Weights of a small GPT-style language model, trained from scratch on English Wikipedia: width 1024, normalized queries and keys.
Each number is 50 + 15 x the weight over the matrix's rms, rounded and kept within 0 to 99. Layers, rows and columns count from 0.

# layer 5 MLP down (transposed), 4096x1024, rms 0.0723, rows 3096-3121, columns 640-703
27 35 58 22 58 44 58 67 44 57 77 57 24 48 43 72 54 53 22 45 65 42 47 27 50 39 55 61 56 67 74 44 39 36 54 48 60 23 35 33 37 73 65 42 38 33 50 51 56 59 38 64 79 74 46 59 74 69 69 76 31 22 53 46
60 64 30 43 27 12 55 64 62 60 35 53 29 45 63 25 75 50 51 49 66 48 19 48 38 32 61 33 34 45 65 33 28 72 40 61 16 54 58 53 68 67 67 33 45 85 69 42 71 50 70 26 47 65 28 50 50 50 44 59 28 27 64 55
59 64 62 47 20 33 48 66 45 49 46 29 47 64 59 52 64 51 53 39 45 46 47 66 42 46 32 47 25 60 47 69 43 43 34 45 59 62 39 57 59 40 43 55 51 44 40 46 62 85 49 45 37 39 38 29 52 36 47 62 29 47 35 59
74 62 51 52 16 45 60 71 68 32 49 42 71 55 52 66 59 76 65 58 62 51 46 63 72 52 45 56 51 49 60 43 27 29 26 61 65 30 56 62 61 61 60 37 15 70 62 58 31 62 58 35 26 08 36 14 65 55 45 85 47 67 66 35
44 51 57 26 49 52 41 55 53 64 81 66 35 56 49 67 22 79 65 32 47 36 51 39 31 59 34 59 49 34 48 49 84 29 49 57 38 58 42 62 40 69 33 85 68 63 78 23 56 75 56 31 26 40 26 68 35 25 55 52 99 50 82 66
67 17 60 44 16 45 27 33 52 54 48 56 43 59 15 67 42 33 41 36 41 49 35 86 82 55 88 84 51 65 38 70 56 72 48 22 64 25 21 48 45 52 66 46 44 59 38 11 59 44 42 35 52 78 58 40 36 64 44 42 51 71 51 43
53 34 41 51 62 48 71 28 66 30 65 85 17 67 76 52 45 86 29 39 00 30 48 55 12 79 43 47 55 67 64 40 24 78 41 49 70 63 84 23 52 53 46 62 39 46 38 66 90 41 95 68 36 50 25 44 68 55 84 34 52 59 44 63
39 63 71 69 82 41 57 14 78 59 39 37 57 33 75 79 24 57 56 46 58 72 53 42 23 73 26 62 46 80 32 49 59 77 56 37 63 42 49 45 30 35 35 57 65 76 49 43 37 55 70 62 55 23 58 64 61 54 30 00 15 19 21 44
50 50 52 50 49 51 50 50 51 49 49 49 50 50 51 50 50 51 50 51 51 49 50 51 49 50 48 49 51 50 52 52 49 51 50 50 48 51 51 50 52 50 49 50 51 50 49 50 47 48 50 50 51 51 52 48 49 49 50 50 48 50 51 50
44 46 19 51 50 45 47 20 30 44 47 46 29 49 50 44 47 37 28 68 55 48 80 80 29 75 54 68 32 55 52 40 51 64 44 36 75 54 46 62 44 43 19 38 13 58 37 56 33 56 55 70 40 43 50 52 56 50 15 85 20 26 25 22
41 47 58 44 47 52 53 50 46 39 40 21 41 60 40 49 64 35 56 60 64 38 35 62 35 47 26 63 53 47 48 84 76 50 54 59 70 47 38 71 36 56 65 50 74 53 36 60 40 65 65 60 54 69 40 33 61 43 43 26 54 33 67 56
55 53 53 50 53 47 65 65 60 48 55 59 43 39 50 54 53 38 46 50 57 53 46 52 53 57 47 53 66 51 56 48 52 48 53 44 51 54 46 47 50 48 51 51 52 50 47 52 42 50 53 51 47 57 61 56 57 59 48 37 47 49 52 39
49 24 50 49 40 73 64 52 49 64 56 55 71 58 65 59 38 71 34 45 87 50 40 21 50 62 54 44 23 67 72 22 34 62 46 68 40 39 63 86 43 52 65 61 67 23 58 46 51 57 08 61 41 09 38 54 50 46 47 65 45 16 63 45
82 52 41 55 48 48 56 63 62 50 65 48 44 69 73 36 36 36 59 62 50 51 55 52 52 72 43 75 40 47 51 36 44 55 52 36 33 18 64 46 57 61 47 56 62 60 33 47 59 69 55 73 36 70 14 53 47 38 61 48 91 46 56 72
52 54 49 47 44 47 50 49 46 50 47 53 50 50 46 50 49 50 53 51 46 51 52 51 52 52 49 49 51 50 52 51 47 51 48 53 51 48 49 51 53 46 54 51 51 50 48 50 49 48 53 48 52 51 50 51 47 51 50 51 48 52 45 50
29 65 10 25 68 24 56 65 61 34 37 55 44 43 67 60 49 39 60 38 07 68 80 38 57 39 68 42 16 43 58 59 40 61 37 75 55 74 57 63 32 17 45 27 68 58 88 22 47 62 34 46 42 27 62 22 51 41 75 44 78 51 61 50
42 60 40 25 54 42 67 50 58 32 39 49 20 37 34 57 51 24 31 24 30 42 28 43 45 42 66 33 55 62 61 56 39 58 24 58 53 67 42 53 48 61 44 44 41 33 31 45 66 52 55 51 37 53 42 39 70 58 42 89 46 60 27 32
63 50 58 47 61 54 44 57 45 77 53 33 66 46 40 70 46 75 56 54 49 51 40 41 43 63 45 56 67 55 65 42 40 41 41 36 58 62 59 35 59 56 59 46 50 41 37 38 41 37 63 52 55 47 45 61 55 32 47 49 42 44 64 39
46 37 62 76 63 59 22 34 75 12 75 60 18 53 37 57 24 42 69 73 38 34 50 69 67 43 71 67 99 84 48 30 38 86 75 61 56 82 52 55 38 71 52 60 61 27 32 43 48 72 42 30 34 64 62 82 89 63 44 53 38 73 67 28
54 66 45 43 49 49 53 46 58 52 43 47 37 41 36 46 45 38 46 74 25 38 42 24 56 58 40 29 35 37 61 45 42 54 51 45 30 32 64 60 35 53 50 53 38 55 49 39 60 17 62 37 39 52 61 68 62 29 64 45 28 48 47 49
38 64 69 45 38 34 33 49 49 60 40 65 69 60 53 77 72 32 32 49 33 41 42 46 49 51 40 55 59 72 49 42 46 49 68 69 65 27 60 64 63 59 34 56 51 48 43 43 46 51 58 63 81 43 36 60 49 72 48 64 57 35 30 53
23 42 47 14 29 62 28 29 48 51 33 45 63 52 52 45 49 77 59 40 32 73 48 48 53 48 56 76 74 40 42 19 62 49 49 30 33 19 51 42 64 40 60 68 41 99 52 59 39 32 32 64 14 44 65 45 27 43 73 51 77 53 47 17
63 57 82 45 59 19 67 52 30 59 55 72 29 57 78 73 66 46 46 71 27 17 33 24 69 30 89 56 66 39 50 57 63 39 30 45 66 73 27 37 47 32 70 57 35 56 74 47 54 50 09 38 52 85 69 62 86 61 69 61 63 38 51 57
39 68 18 41 21 51 52 30 64 32 33 63 29 35 55 77 43 72 82 91 38 54 46 31 43 32 53 45 63 45 37 93 28 39 51 49 41 59 40 92 58 48 56 59 55 36 41 77 44 46 60 30 27 34 70 52 44 39 42 68 44 48 38 63
46 54 42 42 57 56 44 60 53 42 59 38 42 51 49 43 40 50 62 54 39 68 45 49 60 45 68 44 61 56 46 61 42 55 48 42 35 49 57 45 44 46 39 46 56 57 43 36 35 60 61 41 48 39 61 38 56 51 40 50 52 60 62 54
40 62 56 32 51 48 31 54 66 74 48 50 64 54 20 59 72 46 28 65 46 55 55 49 47 49 42 34 52 54 55 66 51 63 47 45 62 30 49 62 39 34 54 63 48 62 58 51 44 52 46 49 74 54 59 58 39 53 47 52 47 54 34 39
# layer 5 MLP up, 4096x1024, rms 0.0719, rows 3097-3121, columns 640-703
48 53 21 56 63 62 64 66 65 55 27 42 58 65 54 74 51 72 51 44 53 30 41 40 54 40 49 24 53 34 69 70 62 55 75 51 52 61 61 42 39 74 87 56 65 37 45 47 62 02 57 50 52 44 58 46 40 51 69 67 77 56 52 63
50 23 36 46 40 49 48 44 60 45 46 69 28 55 46 51 50 39 75 39 63 54 41 60 36 73 71 68 34 68 52 36 47 48 67 30 46 71 44 64 56 51 53 66 61 75 60 52 44 48 57 53 49 61 47 35 50 62 51 54 68 61 76 58
60 60 92 45 64 30 45 42 50 47 34 48 67 67 34 69 58 57 35 55 62 54 35 69 57 17 37 69 26 56 59 78 39 54 47 29 58 65 26 72 57 67 42 57 26 48 62 59 69 66 59 57 79 72 67 63 99 40 50 61 62 44 39 75
29 57 70 35 28 70 45 64 51 53 86 71 75 48 19 56 73 40 27 68 43 41 71 30 57 63 63 77 53 25 95 53 78 82 92 46 55 70 47 46 25 82 53 76 86 44 48 78 36 67 55 27 20 30 35 79 40 74 74 57 77 65 79 42
51 52 55 48 68 47 47 57 43 58 59 30 52 46 58 81 47 58 52 47 55 26 74 68 36 89 71 64 26 48 53 31 72 65 04 40 52 50 63 47 56 74 56 50 74 44 52 32 17 74 38 13 63 12 64 59 62 21 55 76 52 58 45 53
44 67 28 38 45 59 51 92 43 49 54 78 69 48 50 52 32 48 67 75 61 64 45 71 25 26 66 26 50 35 46 34 40 35 67 00 00 61 45 37 69 65 86 46 59 58 84 64 49 36 52 01 52 39 56 56 00 09 09 72 47 50 44 56
77 70 82 65 47 20 36 52 40 39 51 59 42 70 53 90 44 87 77 60 50 37 34 67 54 54 42 40 67 36 43 35 73 69 46 55 43 42 31 28 26 47 49 23 49 55 72 54 11 54 34 80 69 61 54 26 62 56 57 51 44 38 73 35
49 49 49 50 50 48 50 51 51 52 50 50 50 48 52 52 52 49 52 51 53 48 52 48 50 52 48 51 52 50 51 49 50 50 48 51 51 46 51 49 50 52 50 52 49 51 51 50 51 52 50 50 50 50 48 50 51 50 48 51 50 51 50 50
50 30 34 39 37 62 69 61 21 73 56 51 38 51 54 25 55 54 35 62 29 41 45 23 38 35 63 35 35 57 42 70 31 58 55 79 42 63 61 50 34 64 36 46 54 42 63 56 50 23 37 63 37 47 17 47 74 42 54 42 67 26 27 30
60 39 55 32 56 78 80 56 48 44 45 54 41 42 45 56 24 51 38 55 29 79 63 40 31 59 56 53 58 71 43 33 73 65 62 64 68 57 41 60 61 26 52 58 68 39 35 38 37 38 84 49 60 22 36 47 35 68 57 49 43 58 32 41
52 46 51 53 50 57 46 49 58 51 58 51 40 52 56 56 59 53 56 43 57 62 69 43 54 52 61 43 53 64 49 54 52 45 45 44 48 58 59 57 48 41 51 45 50 60 43 56 38 56 56 54 45 49 50 58 44 37 38 48 52 42 53 54
38 58 41 33 37 61 56 79 30 38 43 65 65 77 68 63 40 25 73 33 41 62 63 53 31 56 56 68 67 50 70 41 69 46 85 30 59 64 43 47 35 51 45 66 37 54 20 88 53 60 38 11 75 46 56 46 37 49 56 55 39 66 56 46
47 73 25 62 46 26 49 43 39 79 36 52 49 63 69 43 59 44 53 73 55 72 58 44 49 52 55 55 46 63 60 35 35 52 46 38 07 34 62 26 45 55 39 82 51 36 39 39 69 38 74 36 35 24 56 76 48 94 56 65 66 78 56 55
50 50 52 51 55 51 51 53 47 50 50 51 50 50 51 50 52 51 47 53 45 49 53 54 50 47 50 51 52 50 53 51 48 50 49 51 48 48 50 51 48 49 51 49 51 51 50 51 51 50 51 50 47 49 45 52 49 47 52 51 52 51 48 48
39 67 55 57 34 45 45 43 54 57 29 30 42 72 20 44 22 49 36 35 50 37 67 93 65 48 95 31 32 50 42 22 98 78 52 18 50 53 59 26 65 22 16 32 44 53 74 63 38 42 60 40 55 44 47 26 77 20 73 41 75 35 52 31
66 58 44 48 55 50 62 17 38 22 46 64 30 45 33 54 56 38 66 50 42 47 56 51 49 44 23 56 40 70 26 64 66 39 27 44 53 63 53 22 71 43 62 55 81 62 39 61 72 34 19 71 69 45 50 32 46 29 69 54 57 58 39 40
42 43 42 63 46 50 46 43 37 52 36 38 55 43 57 57 61 32 64 43 64 48 58 57 49 45 58 46 51 32 44 63 63 63 60 54 39 42 33 38 45 50 46 60 70 54 66 61 64 48 23 36 49 61 44 52 53 32 35 61 54 46 64 25
57 25 48 88 63 52 46 80 57 63 83 54 21 58 77 53 86 50 44 16 24 50 60 74 64 31 66 80 68 32 63 39 36 96 49 28 61 85 57 48 41 31 60 55 57 37 43 59 35 35 45 72 60 49 62 44 46 54 68 63 30 51 64 75
49 74 38 53 42 54 78 42 33 64 67 55 49 64 51 57 57 44 47 60 45 47 47 46 50 64 39 58 46 48 42 43 72 63 41 65 63 58 54 48 45 54 58 47 34 44 51 61 37 45 89 53 64 39 53 35 60 35 44 46 55 55 77 37
27 46 56 25 65 54 19 80 66 48 35 64 61 62 56 57 65 61 61 24 52 40 22 55 60 68 58 55 37 61 47 63 61 51 06 32 43 48 51 64 83 44 50 57 35 59 61 44 55 30 56 61 37 45 56 14 18 37 44 46 66 33 37 41
46 82 69 10 40 17 60 48 58 69 97 43 56 41 72 33 46 41 47 31 28 55 38 48 48 59 69 44 57 60 61 42 65 72 41 73 31 42 59 46 53 47 17 70 30 15 33 60 51 49 50 41 41 61 52 35 21 43 44 49 56 60 53 51
45 32 38 63 37 52 88 51 41 33 11 64 27 61 63 58 45 57 35 28 55 62 68 36 60 54 43 71 45 47 48 62 65 37 03 63 42 69 26 41 40 38 38 22 65 60 52 49 48 29 56 70 84 79 36 47 53 89 08 48 69 83 94 73
44 63 36 54 35 46 53 59 46 82 34 31 55 64 76 36 56 24 56 35 26 36 25 47 47 51 50 34 55 41 51 59 51 35 83 40 46 71 72 79 31 53 63 45 22 51 33 75 34 40 73 56 75 69 00 86 33 57 57 83 42 73 53 40
51 58 41 51 59 41 52 61 62 38 43 57 56 57 56 40 52 42 53 49 59 61 54 56 51 44 45 35 51 46 47 51 42 63 66 48 31 55 52 49 39 51 53 51 50 54 49 36 48 57 44 42 48 35 65 57 59 60 37 51 62 53 50 58
48 56 60 49 27 66 57 44 63 50 65 55 44 58 72 52 48 50 45 72 43 51 54 48 59 80 57 52 53 61 34 44 79 43 34 56 76 24 49 55 56 62 54 77 54 49 60 45 56 40 45 44 44 56 67 43 49 49 63 67 32 53 37 42